Each number is 128 + 24 x the weight over its row's rms, rounded and kept within 0 to 255. Layers, rows and columns count from 0. The size above them is the row's rms in percent of the matrix's.

# layer 6 attention query, 64x64, rms 0.117, rows 0-31, columns 0-63
size [184  97  88 100  81  74  82 107  96  71  77  97  92  97  91 202 103 107  98  85  90  99  95 102  85  96  90  99  89 104  98  90]
[[123 159 131 159  81  82 104 108 161 109 111  88 109  96 136  89 151 150 127 163 165 113  95 127 159 154 144 124 160 139 113 152 111 137 147 137 134 105 110 123 130 104 136 154 123  98 115 154 161 168 165 103 127 150 133 141 115 121 103  94  98 148 108 153]
 [127  93 123  97 160 159 161 136  87 119 151 151 132 153 127 171 113 123 119 115 104 149 136 117 110  97 116 141 108 131 170  89 137 103 139 127 128 165 158  95 135 125 121 101 126 173 148 119  76 106 103 151 115 112  92  91 162 122 156 164 138 149 134 116]
 [116  96 116 101 144 167 157  88 101 117 149 152 141 142 116 147 124 150 126 143 100 141 112 141 121 135 116 128 136 134 192 113 110 105 112 105 154 157 143 102 101 139 155 114 108 171 121  82 104 105 127 130 156 160  85  98 118 135 144 174 120 140 173 148]
 [123  90 137  74 144 151 129 144 126 161 147 128 148 167 126 129 101 108 139  59  93 145 161 111 113 130 122 145 118 113 145  86 182 116  88 112 104 132 146 158 113 147 109 127 108 136 152 147 133 104  83 139 125  97 145 124 142 152 144 141 145 106 135  97]
 [126 101 120 112 177 148 177 168 126 162 167 166 159 145 113 116 114 127 141  95 107 137 162 108 100 102 120 103 111  99 157 118 161 133 115  87 140 127 166 146 127 168 103 123 121 133 128 104 140  86 100 161 116 119 121 128 102 130 146 140 162  96 145 121]
 [122 179 149 134 105 128  83 141 180 128 136 100 128  76 137 116 133 118 104 134 158 110 146 163 127 110 131 137 126 149  88 120 132 117 152 132  95 110 131 172 143 123 128 133 122 100  94 125 112 148 164 131  70 117 168 158 101 131 115 100 125 140  80 133]
 [ 95 125 115 107 129 161 164 121 107 133 111 148 137 124 111 162 107 150  98  80  68 169 109 134 131 108 122 122 120 109 167 139 137  88 153 112 160 140 119 113 144 146 109 159 115 133 131 152 134 126 122 167  88 119  95 107 155 185 144 154 135 133 162 134]
 [149  70 169 124 155 168 120 120 139 157 125 172 110 160 159 157 111 122 159  86 125 103 127 144 120 104 125 135  96 120 123 116 134 116  92 117 143 139 167 125  91 112 129 108 155 146 119 103 154 116  89 153 151 124 115 141 107 129 127 172 155  89 101 106]
 [119 105 160 114 163 175 176 123 115 131 149 135 139 159 122 124 121 114 157 110 101 159 120 117 104 131 132 112 113 125 179 115 175 110  93 104 148 152 132 120 123 140 173 108 107 168 119 123 103  93 101 159 133 117  76  95 160 132 143 142 142 151 140 145]
 [ 91 172 174 183  95 111 102 160 142 101 127 118 169  89  94 130 140  91 107 124 142 121 123 163 116 158 109 136 146 131 127 145 145 141 151 157  89  99 133 129 157 101 136 136 143 135 118 115 140 138  84 130 135 155  98 125 122  98 144 152 125 110  88 139]
 [175 154  59 137 131 166 115 130 154  90 121 164 119 126 130 112  99 116 135 154 146 138 107  95 121 100 136 135 137 196 117 106 142 106  89 153 131 118 109 102 128 150 112 107 154 111 133 135  97 152 166 122  93 121 159 163 132 120 148 109 127 126 132 108]
 [129 168 164 148  92 108 116 115 116 121  89 106  95 123 146 156 132 160 103 153 171 127 115 137 158 151 149 119 114 107  86 158 102 155 160 135 120 123  99 119 142 107 143 125 138  72 122 175 145 137 129 122 119 124 162 124 136 126  81  95 120 135 102 168]
 [108 150 129 134 127 116 104 134 104 126 117 153 114 115  70  87 147 109 156 151 168 146 125 104 104  63 149  98 149  90 112 136 160 157 131 130 144 107 154 129 184 130 156  96 122 122 117 121 116 138 153 171 139 161 130 132 130 120 143 134 106 147  84 121]
 [141 117 171 130 151 156 143 120 103 109 108 131 141 146  94 153 131 132 120 104 121 168 127 122 139 131 155 120 126 151 139 127 131  93  78  99 118 163 101 131 122 137 183  99 102 178 111 152  85 115 119 135 126 117 100  83 169 124 143 158  97 125 168 109]
 [138 117  93  94 166 173 118 143  90 126 155 153 131 134 111 182 138 119 137  83 105 140 160 137 104  76 140 117 115 133 158  94 129 100 127 130 105 170 145 116 124 129 130 126 123 140 115  80 121 100 133 153 141 113 101 108 153 124 157 172 137 161 157 126]
 [111 158 143 135  81  80 111 117 136 109  89  96 113 103 129  85 140 168 117 161 162 131  97 143 155 152 155 131 171 120  93 166  94 163 152 140 104 113 113 127 123 113 140 140 121 115 123 164 129 171 165 104 135 151 131 136 119 132 100 113  99 122 110 132]
 [147  44 140 125 105 143 144 114 138 166 128 141 147 157 152 138 113 112 156 107 114 128 154 114 117 141 123 162 116 125 177 121 100 169  95 177 134 126 103 148 144 130  95 110 150 136 104 103 156 106 108 106 172 137 118 106 119  98 167 127 122 124 129 134]
 [163 155 122 155 134 102 144  99 188  88 125 138  60 116 156 112 143  93 111 154 132 100 135 127 138 125 108 124 140 101 132 107 120 155 135 152 145 139 101 159 151 104 154 119  85 138 130 120 103 135 176 118 116 136 163  96 163 114 136  93 118 115 141 121]
 [184 169 117 130  98 111 126 113 126 143 115 150 142 148 101 155 168 149 114 130 128 112 155 133 136 129 142  98 123  96 100 147 123 181 126 101 151 119 129  90 129 139 100 163 144 170 129 113 108 143  53 126 113 141 141 146 128 112 137 141 128 160 150  84]
 [ 88 106 143 131 137  93 123 103 133 141 161 113 138  87  68 125 129 105 107 127 145 140 159 133 146 116 134 111 119 136 163 142 175 113 110 120 167 133 123 179 125 159  78 153 149  77 145 128 155 130  95 109 122 130 130 143 115 104 137 112 140 143 114  80]
 [117 144 146 153 116 112  95 151 140  93 143 134 132 141 119 140 152 120 148 160  66 112 125 110 132 148 141 140 102 120 129 123 167 125 129 108  86 104 181 142 124 152 134 120 173 117 112  90 118 109 160  80  93 168 181 141 118 129 130  96 153 139 120 117]
 [115 104 139 146 143 159 127 144 141  60 121 156 145 100 130 123 161 127 106 159 141 148 124 135  99 116 134 100 157  71 148 117 140 124 107 116 169 108 173 170 147  91 110 125 132  79 153 118 112 130 121 133 172 111 135 144 128 139 146 105 145 107  89 126]
 [138 105 100 128 125  90 101 148 148 176 143 116 165 118 106 115 148 112 120 137 132 101 130 169 132  86 144 111 114  93 136 112 151 178 107 132 133  99 169 145 140 118 144  81 109 102 129 128 162 180 105  96 131 119 123 145 149 121 130 169 111 114 162 153]
 [132 114 135 109 142 146 111 134 132 101 119 122 112 124  54 113 118 116 118 139 117 124 149 170 151 132 139 133  78  80 128 111 151 112 166 152 172 122 162 147 172 155 162 128 135 116  85 121 128 148  83 139 123 116 137  99 163 138 106 150 121 148 138  94]
 [100 124 177 125 125 101 125 121 132 123 138 119 107 165 147 124 116  95 132 192 136 144 102 136 139  82 107  73 149 108 159  91 142 112 127 109 115 142 162 142 100 130  84 123 122 154  99 119 124 142 117 131 144 122 127 191 142 139 104 163 115 139 135  96]
 [109 133 119  88 150 151 110 103 128 153 120 160 128 122  94 103 151 152 138 128 105 137 145 116 146 100 133 106 141 122 113 127 150 149 113 118 138 111  92 143 121 103 121 108 134 101  82 141 185 112 137 150 144 108 107 100 175 105 119 123 154 164 213 131]
 [161 134 122 105 121 163 109 137 105  71 139  85  88 130 136 146 144 135 146 146 147 114 160 116 131 132 157  94 128 149 136 118 120  76 123  94 163 126 154 112  93 165 106 148 157 141 134 139  65 118 138 117 138 128 135  98 129 127 154 124 165 113 141 169]
 [ 90  92 156 109 136  93 144  82 134 168 136 137  98  82 143 123 130  92 145  95 154 140 151 123 138 143 153  98 118 137 167 129 161 143  91 125 136 169 158 149 108 105 135 106 116 127 125 120 107 119 161 101 177 131 112 111 105 141 155 117 138 140  81 117]
 [ 91 120  76  84 108  99 121 129 100 123 140 155 118  99  71 148 127  98 127 126 118 124 158 139 161 103 112 172 132  98  99 114 145 122 165 144  91 158 119 102 145 144 136 142  92 112 121 162 112 145 152 151 162 127 162 144 119 125 129 137 155 160 153 122]
 [139 143 153 145 133 135 136 129 185  90 121 131 148 142 171 110  91 147 151 125 131 102 131 111 149 136  90 150 137 118 109 103 132 192 157  78 144 152 133 105 139 125 106 106 108 109 159  60 107 131 132 107 116 152 112 145 126 129 114 127 127 138 164  96]
 [115 127 138 144 134 138 132  96  77  96 143 112 104 145 123 123 134 110 120  83 137 106  78 131 112 156 147 150 155 147 113 157 100 183 110 122 181 119 166 150 142 124  74 149 152 134 106 122 132 108 147 145 110 136 125 117 147 144 128 164 138 134 128  71]
 [127 110 150 111 126 116 115 144 136 116 153  83 154 112  77 154 108 127  93 132 123 127 114 148 117 100 130 114 185 140 179 109 101 154 143 132 122 159 103 155 100 159 123 194 107 118  87 132 132 134 128 117 111  91 172 162 120 143 155 128 124 129 124 132]]
# layer 6 attention key, 64x64, rms 0.125, rows 0-31, columns 0-63
size [128 109  82  87  73  85 101  76  53 146 154  50 128  68 237  37  99  90  91  75  85  89  87  90  77  88  83  95  78  98  90  84]
[[128 128 139 123  77 103  92 108 151 126  97 119 116 111 137  81 149 170 114 138 160 126  94 145 164 151 183 113 162 116 119 168  89 128 126 134 130 111 120 149 102 107 118 153 145 110 101 142 148 185 143 111 146 164 138 143  93 126 103 121 105 124 118 136]
 [136 143 142 145  89  91 102 115 147 132  93  95 118 111 138 100 140 173 101 156 169 131 107 137 164 161 164 119 160 132 101 154  90 147 160 127 116 103 104 133 117 106 123 154 138  99 114 154 148 176 151  90 154 146 153 134 122 134  99 108 102 136 112 145]
 [137 122 139 172 110 110 135 133 117 185 148 116  80 160 112 137 179 105 152 166 127 107 158 122 131 120 100 128 142 140  79 148 133 123 139 141 124 111  84  89  93 113 139 102 138 151 164 137 163 123 135 142 158 120 115 142  83 112 101  96 124 135 118 152]
 [141 148 119 150 189 130 142 127 100 129 171 150 133 146 123 173 108  94 160  95  97 106 167 110 105 109  90 122 103 122 139 106 140 118 119 121 149 134 124 107 154 139 166 119  99 130 159 106 141  68 122 146  87 111 130 144 126 100 165 125 148 120 153 112]
 [134 145 130 142 179 142 166 134 118 117 177 133 145 131 123 171  94  82 136 118 101 103 143 116  90 108  97 134  87 129 124  93 154 101 116 138 133 142 132 134 153 165 125 126  83 122 172 123 139  60 115 135  94 114 127 117 135 117 163 120 144 130 140 128]
 [134  93 153 123  97 128 136 117 143  71  83 146 125  98 129 124 140 170 116 120 174 139  82 138 144 161 186  84 131  81 134 149  92 162 142 126 122 140 143 140 104 138 153 134 150 124 112 132 133 175 129 115 147 144 126 120  98 118 109 152 125 104 122 132]
 [ 99 126 164 118 145 145 152 128  93 132 146 140 145 148  98 197 114 103 146 112 106 151 186  86  89 137 107 117  95 125 163 140 175 110 110 118 112 139 148 115 110 111 109 116  98 157 151 116 137  86 138 134 155 112 118 124 157 130 145 150 142 123 149 109]
 [102 144 119 152 157 117 142  96 107 113 163 138 146 144 159 124 124  60 177 108 138  95 143 151 104 174  81 145 107 142 146 133 113 118 142 128 101  63 113 123 104 154 101 100 136 108 135 131 145 125 124 121  98 129 124 158 130 159 128 125 138 113 160 151]
 [150 134 128 122 160 117 146  96 119 104 178 149 171 174 102 146 139 105 115  98  89 106 169  93 119  94 132 127 119 134 162 102 162 131 148 138 154 147 139 106 125 142 141 120  87 142 169 127 124  73 130 126  96 107 119 148 109 101 145 105 153 104 128 125]
 [136 117 115 116  83 110 141 111 143 121  94  95 136 134 118  93 145 174  94 135 174 113 118 136 157 170 150 117 185 122 119 139  94 136 127 136 107 127 136 125 114 100 176 155 153 115  93 144 123 182 143 110 147 154 118 126 121 137 109  87  96 146 104 133]
 [135 137 148 116  80 123 101 108 162 101  90 131 133 107 166  84 161 146 117 155 146 148  88 124 154 117 164 121 154 116 119 144  93 137 151 138 122  92 116 136 123 102 127 116 107 111 109 160 116 195 135 106 171 164 143 152 109 111 100 141 115 119 119 123]
 [ 79  89 147  94 113 137  89 133 112 138 123 142 136 140 105 127 105 130  80 111  99 113 102 149 137 143 118 127 148 133 165 131 129 148 118 138 126  88 121 160 121 124 108 162 167 153  70  94  91 115 116 153 154 133 112 113 154 159  91 177 136 124 140 120]
 [108 121 125 139 142 153 165 130 130 126 144 144 156 160 131 140  77  91 117 119 116 110 152 111  95 106 121 137  99 102 156  83 128  98 111 152 152 141 123 110 166 178 141 128 116 158 190 136 106 103 112 147 112 106  65 124 161 127 142 108 142 121 127 134]
 [100  92 125  82 136 161 100  84  92 160 181 155 145 164 110 137 150 133 140  96  97 130 158 112 153 117 147 124 122 173 177 128 115 104 104 104 162 110 121 109 126 135 133  97 114 134 114 118  97 112 127 101 137 109 125 139 137  93 154 118 156 129 144 152]
 [124 134 134 123  67 106  97 113 148 130  88 111 110 115 131  87 146 182 111 147 165 128  94 146 161 155 171 124 161 125 116 163  93 138 138 136 113 112 105 130 109  99 129 146 149 115 103 148 138 185 142 104 153 152 139 130 114 132  95 120  98 136 112 137]
 [123 125 131 104 163 147 146 128  84 110 171 134 134 158 141 149 118 123 168 106 103 110 151 116 110  89  96 112 107 143 167 125 122 113 101 119 172 142 122  80 130 136 157 105 136 160 127 111  98 121 132 133 157 102  69 118 162 128 178 128 160 140 137 119]
 [121 145 127 118 110 102 113 116 117 103 126 105  93 104 145  93 132 187 148 157 119 124 124 136 166 156 127 141 153 145  84 143  80 146 143 131 130 110 140 149 118 110  82 159 137 104  91 130 122 194 159 133 113 140 107 135 126 143 124  82 126 154 113 164]
 [114 124  93  86 132 118 104 185 139 129 101 124 142 109 115 116 134 135 141 106 121 159  91 109 153 144 192 134 115 157  98  84 140 107 163 116 132 167 131 151 112 133 154 143 130 126 131 144 125 114 112 198 111  94 165 149 120 107 111 106 133 121 136 135]
 [100 127 116 138 171 155 162 125 141 139 173 157 109 127 127 147 136 106 144 105  83 148 138 120  92 117  99 122  87 171 102 148 153 135 123 140 147 107  87  96 130 150 132  67 137 154 140 122 145 126 137 108 138 104 111 108 182 133 110 123 148 122 111  86]
 [150 128 145 157 105 125 152  98 164 156  84 118 148  75 107 163 141 137 143 149 160 129 132 150 145 127 123 116 129 136  79 149 103 118 167 106 151 113 162 118 147 124 139 190  88 126 124 115 130 134 144  76 109 157 155 110 128 140 150  92 113 125 137 134]
 [ 98 130 147  96 155 122 136 115 148 129  90 142 160 103 139 113 193 126 118 136 152 127 136 141 100 145 113 104 150  84 100 146 107 158 146 156 147 123 112 124 128  86 170 133 149 145 109 151 150 109 159 129 105  86 126 141  80  95 138 141 125 144  78 143]
 [ 76 114 126 125  86  87 117 123 160 106 138 151 172 171 131 130 122  99 161 150 160 140 110 119 130 153 127 155 164 104 122 107 105 105 128 164 103 111 135 108 153 120 103 163 132 154 166 106  95 137 153 121 109 113 143 151 140 152 154  87 102 138 104 114]
 [134  96 108 141 129 144 158 126 173 141 139 108  64 133 137 139  80 116 155  85 151 119 136 130 113 124  98  90  91 133 123 111 125 109 120 127 145 102 140 138 145 129 158 100 108 154 158 140 120 120 138 163 105 144 132 146 127 170 185 126 131 127  71 103]
 [ 93 116  90 134 122 105 142 148 131 114  96 101 132 174 114 139 170 114 135  92 151  75 112 109 133 160 139  95 100 103 113 143 100 116 163 128 165 115 123 150 140 114 117 160 157 174 106 156 154 138 135  96 132 133 153 132 178 150 131 120 157 116 111 109]
 [147 112  84 166 113 124 145 130 154 109 105 151 161 115 176 118 130 115 134 106 132 106 148 153 111 158 136 110  95 159 103 132 155 124  86 147 108  95 142  71 159 105 114  98 120 140 152 152 111 112 151 140 104 152 161 109  98 119 161 105 170 136 127 140]
 [132 145 114 123  54 136 144 111 121  94 145 109  96 128  89 130 118 116 109 147 132 138 131 141 160  93 151 123  93 145 111 174 128 115 111 148 179  92 112 143 127  92 135 168 121 117 159 135 176 153 147 119 132 111 108 132 111 150 155 137 100 117 167 107]
 [117 103 182 102 100 117  93  89 149 167 148 145 138 106 137 142 183 130 124 128 114 127 127 126 102 132 124 127 114 116 164 126  88 150 142 121 124 144  89 115 121 160  81 118 157 112 153 130 184 171 128  92 123 112 166 125 110 125 138 138 144 155 115 103]
 [112 118 173 145 105  88 100  54 137 136 111 125 124 112 148 146 116 146 143 120 168 130 110 136 153 121 132 134 129 163 137 156  81 130 150 105 163 128 144 124 119 121 134 150 121 112 161 117 105 148 109 112  88 126 125 133 135 134 129  58 149 133 156 177]
 [135 173 124 188 132 125 131 114 110 125  77 114 117 127 100 158 101 125  80 117 105 128 142 157 111 134 134 153 106 110 148 139 117  92  88 126 170 139 166 143 168  92 152 120 135 122 135 145 124 128  86 150 166 111 157 100 122 169 120 135 121 144 131 104]
 [149 156 116 116 151 133 115 131 115 125 126  89 128  89 125 130 140 124 168 142 134 118  75 106 180 144 153 123 133 153  97 137 145  98 120 187 138 108  99 134 108 117 123 107 159 157 120 169 104 111 131  99  88 135 166 121  75  88 116 130 111 127 136 146]
 [111 142 110 120 128 103 184 105 127 132 114 147 135  92 129 105 127 159 153 156 131 149 127 131 125 140 122 144 141 130 161 150 134  55 140 106 141 154  69  97  93 138 111 186 127 126 105 148 158 137 144 106 117 150 152 135 143 120 119  95 143  96 155 157]
 [170 109 125 123 148  84 173 136 145 132 116 162 140 128 114 162 138 198 150 111  86 134 136 134 105 116 121 168  90 103 106 130 106 107 128  87 115 121 165  99 116 144 116 120 140 138 149  94 160 120 124 116 173 108 149 103 104 120 154 124 118 120 113 156]]
# layer 6 attention value, 64x64, rms 0.107, rows 0-20, columns 0-63
size [117 119 121 112 127 117 113 113  99 122 113 119 107 126 135 108 128 130 104 110 114]
[[123  96 175 122 113 120  84 115 107  88 134 108 155 132 105 105 106 135 164 113 141 148 123  80 120 129 140  91  94 133 109 104 157 165 106 106 142 135 166 157 128  93 112 118 120 153 145 153 138 123 101 141 151 148 151 181 145 176 163 119 126 116 135 123]
 [126 108 119  92 133 100 105  86 165 121 136 158 109 158 155 141  71 147 122  78 133 162 147 122 125 185 140 108 121 143 165 142 112 145 117  80 146 147 139  95 148 139 140 135 110 157  91 145 121 125 119 141 148 126 100 153 119 110 138 125 112 167 109  99]
 [117 152 110 109 120 150 110 167 106 148 124 113 170 117 128 115  77 134 138 121 163  76 136  99 131 136 117 165 132 162 107 139 137 103 168 116 182 150 148 141 112 119 144 140 182 100 128 141 119  97 117  90 136 146 104  91 123 144 170 127 117 150 113 117]
 [143 134 107 115 153 137 102 106 103 167 128 117 152 140 154 127 109 120 108 116 123 131 144 136 155 158 122 156 141  95 159 171 113 186  89 110 142  85 136 129 109 115 116 110 164 157 116 118 107 122 149 118 132 106 121 169 118 163 102 165 143 182 130  84]
 [ 95  86  79 144 160 167 120 100 110 166 128 130 113 152 144 124 164 115  96 157 157 145 150 112 127 100 147 145 130 110 139 135 136 103 147 152 136 150 104  96 119 107 152 109 131 107 126 161 121 123  59 115 144 113 154 120 107 115  94 161 150 152 104 105]
 [141 116 178 175 124  91  97 140 135 108 141  99  97 131 153 118 106 108 166  87 142 117 122 130 109 104 131 110 138  99 134 174 111 111 119 167 150 164 141 120 164 137 109 122 156 145 140  87 156 127 139 103 112 148 136 139 133 107 128 115 127  90 103 187]
 [ 95 130 160 145 150 131 123 110 103  89 102 125  85 149  89 116 137 124  88 137 118 141 107 112 124 123 134 103 119 146 130 150 131 147 120  85 147 169 164 181 159 149 118 147 129  92  98 158 141 112 108 109 107 152 121 190 143 132 162 159 126 111 126 148]
 [ 98 108 108 143 133 104 167 107 125 152 145  91 152 175 125 137 155 119  88 109 121 148 137  94 162  98 123 118 140 111 151 123 166  98 108  90 140 164  86 113 109 133 130 113 129  95 138  95 137 164 158  88 118 135 129 146 103 146 114 118 175 105 155 142]
 [121 124 140 105 121  89 129 115  99  94 147 148  92 155 153 192 116 150 111 144 130 115 121 151 108 135 136 134 111 138 139  92 133 122 128 160 121 140  93 150 122 130 109 118 110 104 162 142 120 148 144 163  98 121 100 108 145  71  82 115 111  82 175 152]
 [ 86 119  86 109 147 106 129 126 115 117 126 133 135 118 135 140 116 137 144 110 104 135 159 136 103 104 140  99 135 137 141 184 115 130 170 128 160 118 122 144 121 124  98 150  85 190 125 179 146 146 139 132 180 104 137 118 101  91 125 141 114 102 104 175]
 [106 125 156 138 144 153 135 123 139 158 146 109 159 121 118 106 113 148 155 122 165  83 113 144 130  85 105 126 163 140 118 133 108 161 178 111  96 138 110 130 106 138 111  82  79 131 130 128 162 126 120 141 137 139 136 134 134  86 118  71 134 189 114 117]
 [128 143 125 173 131 149 112 134  91 116 114 125 110 141 195 137 116 114 143 152 108 134 151 118  89 118 153 141  97  88 134 121 126  90 134 126 125  86 121 114 122 119 138 175 103 152 150 156 154 145  85  94 134 141 157 154  75 121 143 131  92 127 102 151]
 [123 161 147 124 135 114 121 103  94 137 123 107 112 138 116 111  95 156 111 121 146  87 143  88 102 135 125  90 128 102 112 146 103 172 140 176 108 182 121 132 114 115 110 148 165 146 175 165 154 123 109 125 115 122 122 103 101 102 181 156 122 122 156 127]
 [119 121  66 165 149 114 132  99 123  93 111 154 101 154 113 133 101 130  95 140 138 102 113 184 110 101 143 145 150  96 113 134 112 105 161 110 117 134 112 132  99 162 139 147 137 133 153 115 126 105 169 104 122 171  87 150 115 152 156 165 107 118 114 144]
 [110 124 122 167 135 135 124 153 118 122 168  97 126 116 108 109 155 116 137 112 120 112 131 126 141 121 126 141 136 171 103 127 125 151 142 101 133 143  77  98 140  72 182 142 146 160 104 147  98 130 163 156 133  88  79 146 145 141 116 123 104 105  93 172]
 [145 108 100 124 149 107 127 127 121 127 144 101  82  89 115 104 123 128 154 133 136 127 132 171 146 124 110 158 158 176 148 110 142 131 178 109 132 136  99 115  95 123 130  75 114 124 119 138 108 125  93 162 127 135 113 178 112  89 120 185 126 169 119 145]
 [143 164 131 130 149 125 133  93 192 154 151 130 104 130 165 135 128 142 103 155 155 117 127 102 103 165 145  99 138  92 108 140 120 173 103 126 107 137 132 113 135 104 160 130 148  84 127 124 106 117 126 120  84 116  87 116 102 137  97 163  91 162 150 137]
 [194 144 138 107 130 124 146  72  86 161 132 131  73 100 117  95 123 130 111 100 124  91 187 105 142 136 141 142 124 118 141 129 117 125 115 114 163 102 147 124 114  89 161 147 152 142 133 132  94 140 132 158 111 103 132 124 128 160 151 126 145 149 143 104]
 [ 84 135 120 148 155 103 168  93 124 147 146 103 120 111 109 127  92 123 111 122 168 113 124 131 169 120  98 181 120 120 163 155 108 106 152 141  96 143  81  90 111  93 140  95 114 142  91 145 145 140 154 130 147 116 161 152 110 128 153 133 162 147 134 123]
 [149 136 144  96 128 143 109 140 132 130 120 161 119 157 150 143 121 145 149 149 133 141 124 130 127 115 113  87 145 130 170 140 105 132 100 168 103 143 152 180 157 130 120 102 123 134 110  89 132 113  77 137 155 134 125  79 162  95  96 184 127 126  96  87]
 [113  98  82 136 108 163 133 139 157 154 132 119 135 117 171 122 103 139 146 125 122  97 131 157 120 104 137 124 131 133 159 123 100 147 138  94 151 154 171 120 125 168  79 127 133 172 100 108  81 130 172  96 134 134 131  96 122 107 149  78 150 134 149 118]]
# layer 6 attention output (transposed), 64x64, rms 0.108, rows 0-19, columns 0-63
size [117 121 122 110 131 116 117 117 106 123 114 122 106 124 133 109 126 123 110 114]
[[ 68 131 148 150  96 138 124 123 105 109 146 134 108 121 102 170 128 106 124 125 112 125 161 136 136 149 146 123 144 161 111 128 104 125 117 102 118 101 137 144 162 169 129 135 153 163 138 104  90 111  85  91 166 172 173 136 120 133 112 151 159  84 132 104]
 [130 150 118 141 143 143 138 101 122 143 141 121 125 129 113 120 151 123 112 122 126 118 150 119 100 180  52 132 140 130 125 129  98 122 123 145 148 132 128 127 142 145 134 152 129 140 150 143  84 139 128  94 142 179  31 140 146 116  83 138 137 104 135 151]
 [128 127 106 133 100 136 108  95 136  96 152 128 112 124 169 108 106 107 145 158 137 139  90 100 101  93 122 147 140 170 134  75 156 129  59 136 151 125 143 126 140 123 130 181 156 132 149 121 122 119 152  97 119 136 164 104  97 145 122 135 163 135 142 164]
 [105 135 122 149 170  85 142 131 162 138 144 138 132  98 148  97 112 157 103 137 132 112 120  93 110 137 105 144 157  91 157 117  95 147 193 141 153 110 156 129 155 128 160 128 130 123 176 111  72  80 137 111 144 142 102 131 122 113 119 111 144 135 102 119]
 [134  73 161 111 132  85 131 122 161 166 148 133 135 124 107 112 135 148 100 182 151 111 128 117 149 111  96  96  92 101 156 101 126 155 120 106 186 123 134 130 102 117 137 111  81 131 143  98 155 159 115 136 158 133 110 101 140 129 156 143 130 160 125 142]
 [125 148 155 182 169 146 137 128 124  72 162 116 112 131 134 132  87 109 118 110 119 164 142 146 164  88  89  99 132 129  79 168 158 135 113 128 119 109 120  86 129 137  90 101 159 135  84 139 165 126 125 135 137 139 131 136 133 134 120 144 105 159 138 120]
 [ 86 146 152  90 106 129 135 162  88  96 145 105 138 166 109 151 141 100 121 134 125 118 138 138 146  97  98 137 122 158  96 134 112  94 144 133 213 121 124 141 118 175  94 156 152 127 132 122 141 133 143 101 125 142 125 146 106  98 104 165 142 123 140 114]
 [104 112 143 162 140 108 134 167 143 159 141 113 130 129 139 113 124 167  85 152  90 133 157  89 128  98 140 147 149  92 118 144 125  98 114 108 134 159 129 102 119 155 136 150 105 106 118 105 181 134 137 137 180  95 120 177 119 123 152  98  87 117 104 123]
 [130 154 143  88 127 145 110 151 124 152 126 140  80 154 105 153 132 119 134 128 103 145 121 164 148 153 166 101 108  95 118 145 152 117 112 136 129 162  71 117 145 108 142 129 100 143 126 168 141 128 136 141 133  61  89 133 171 130 114 105  89 146 150 104]
 [168 142 152  99 153 102  91 135 135 164 108 122 117 129 149 155 130  88 128 119 157 130 146 159 136 147  63  91 145 116 101 128 114 161 132 110  96 146 117 120 102  91 121 100 122 180 139 131 115 129 152 112 169 162 125 137 101 116 100 129 149  98 150 153]
 [154 136 127 138 114 115  78 105 153 130 121 157 117 107  83 107 141 124 130 128 143  95 147 126 128 120 104  99 122 115 139  88 204 142 150 123  89 134 156 129 142 152 125 151 143  75 110 150 151 146 149 136 154 116 178 111 154 110 123 127  93 106 156 147]
 [137 116 156 141 161 105  82 121 125 138 126 125 116 118 136 131 113  75  91  95 200 163 149 140 130 157 127  97 100 115 105 157  87 121 116 124 142 117  98 161  98 113 135 101 120 163 127 129 144 155 132 122 120 148 142 104 129 123 149 134 192 137 146 120]
 [123 119 121 136 110 143 154 134 140 114 132 100  50 119 109 151 139 112 141 132 164 138 111 136 119 110 113  79 107 175 107 108 111 141 110 112 139 129 112 121 124 140 104 124 151 162 164 149 132 110 157 129 198 110 157 100 120 130 116 106 152 153 180 131]
 [159 120 124 126 146 103  82 165 140  92 147 105 130 146 144  96 126  98 116 131 123 125 145 149 148 116  72 121 111 175 101 126 126 130 121 149 150 143 122 160 143 141 130 169 139 112 151 123 156 169 160 137  95  80  89 136  85 128 125 106 112 155 140  92]
 [150 132  99 104  97 145 122 192 129 130 119 128 152 121 120 150 101 175  90 149 130 131 123 150 115 100 108  98 172 138 101 120 120 139 117 146 107  74 117  83 174  96 134 121 113  94 117 129  94 129 122 121 130 129 150 158 128 133 162 152 174 119 124 148]
 [195 132 124 108 137 109 122 166  96 128 130 146 121 110 100 115 119 181  97 140 135 115 105 132 172 118 106  95 150 127 133 114 163 153 150 107 124 135 132 149 160 122 163 180  99  76 114 129 121 101 127 122 118 124 111  90 131 128  98 161 120 132 160 106]
 [127 134  87 140 122 152 128 123 156 115 148 105 111 159 108 124 145 138 113 171 151 147  84 141 101 108 168  97 116 138 135 135  99 142 128 149 187  87 122 135 133 138 113 109 121  86 129 171 110 129 144 124 156 106  55 125 166 117 140 106 125 159 123 126]
 [160 134 111 149 119 129 181 132 151 108  94 150 123 119 165 136 142 167  76  93 133 112  97  95 105 118 119 139 126 123 117 103  65 129 150 123 167  99 136 136 152  91 142 116 137 147 168 111  86 113 115 144 149 131 131 115 143 173 115 125 163 119 137 126]
 [164  94 147 124 138  84 152 162 127 159 114 140 110 130 116 133 127 144 134 116 164 113 153  83 131 130  77 107 125 116 135  84 131 125 126 140 106 112 143 133 138 115 161 171 109  64 116 139 141 115 136 127 194 112 163 131 112 113 111 142 101 165 128 147]
 [124 133 133 127 125 138 156  77 150 104 163 133 139 129 111 118 122 110 173 140  91  97 100 125 130 120 130 116  95 111 195 152 168 135 154 139 109 145 134 126 110 110 112 117 143 183 119 112 147 109 141 133 128 148  57 111 143 103 123 165 101 139 146 145]]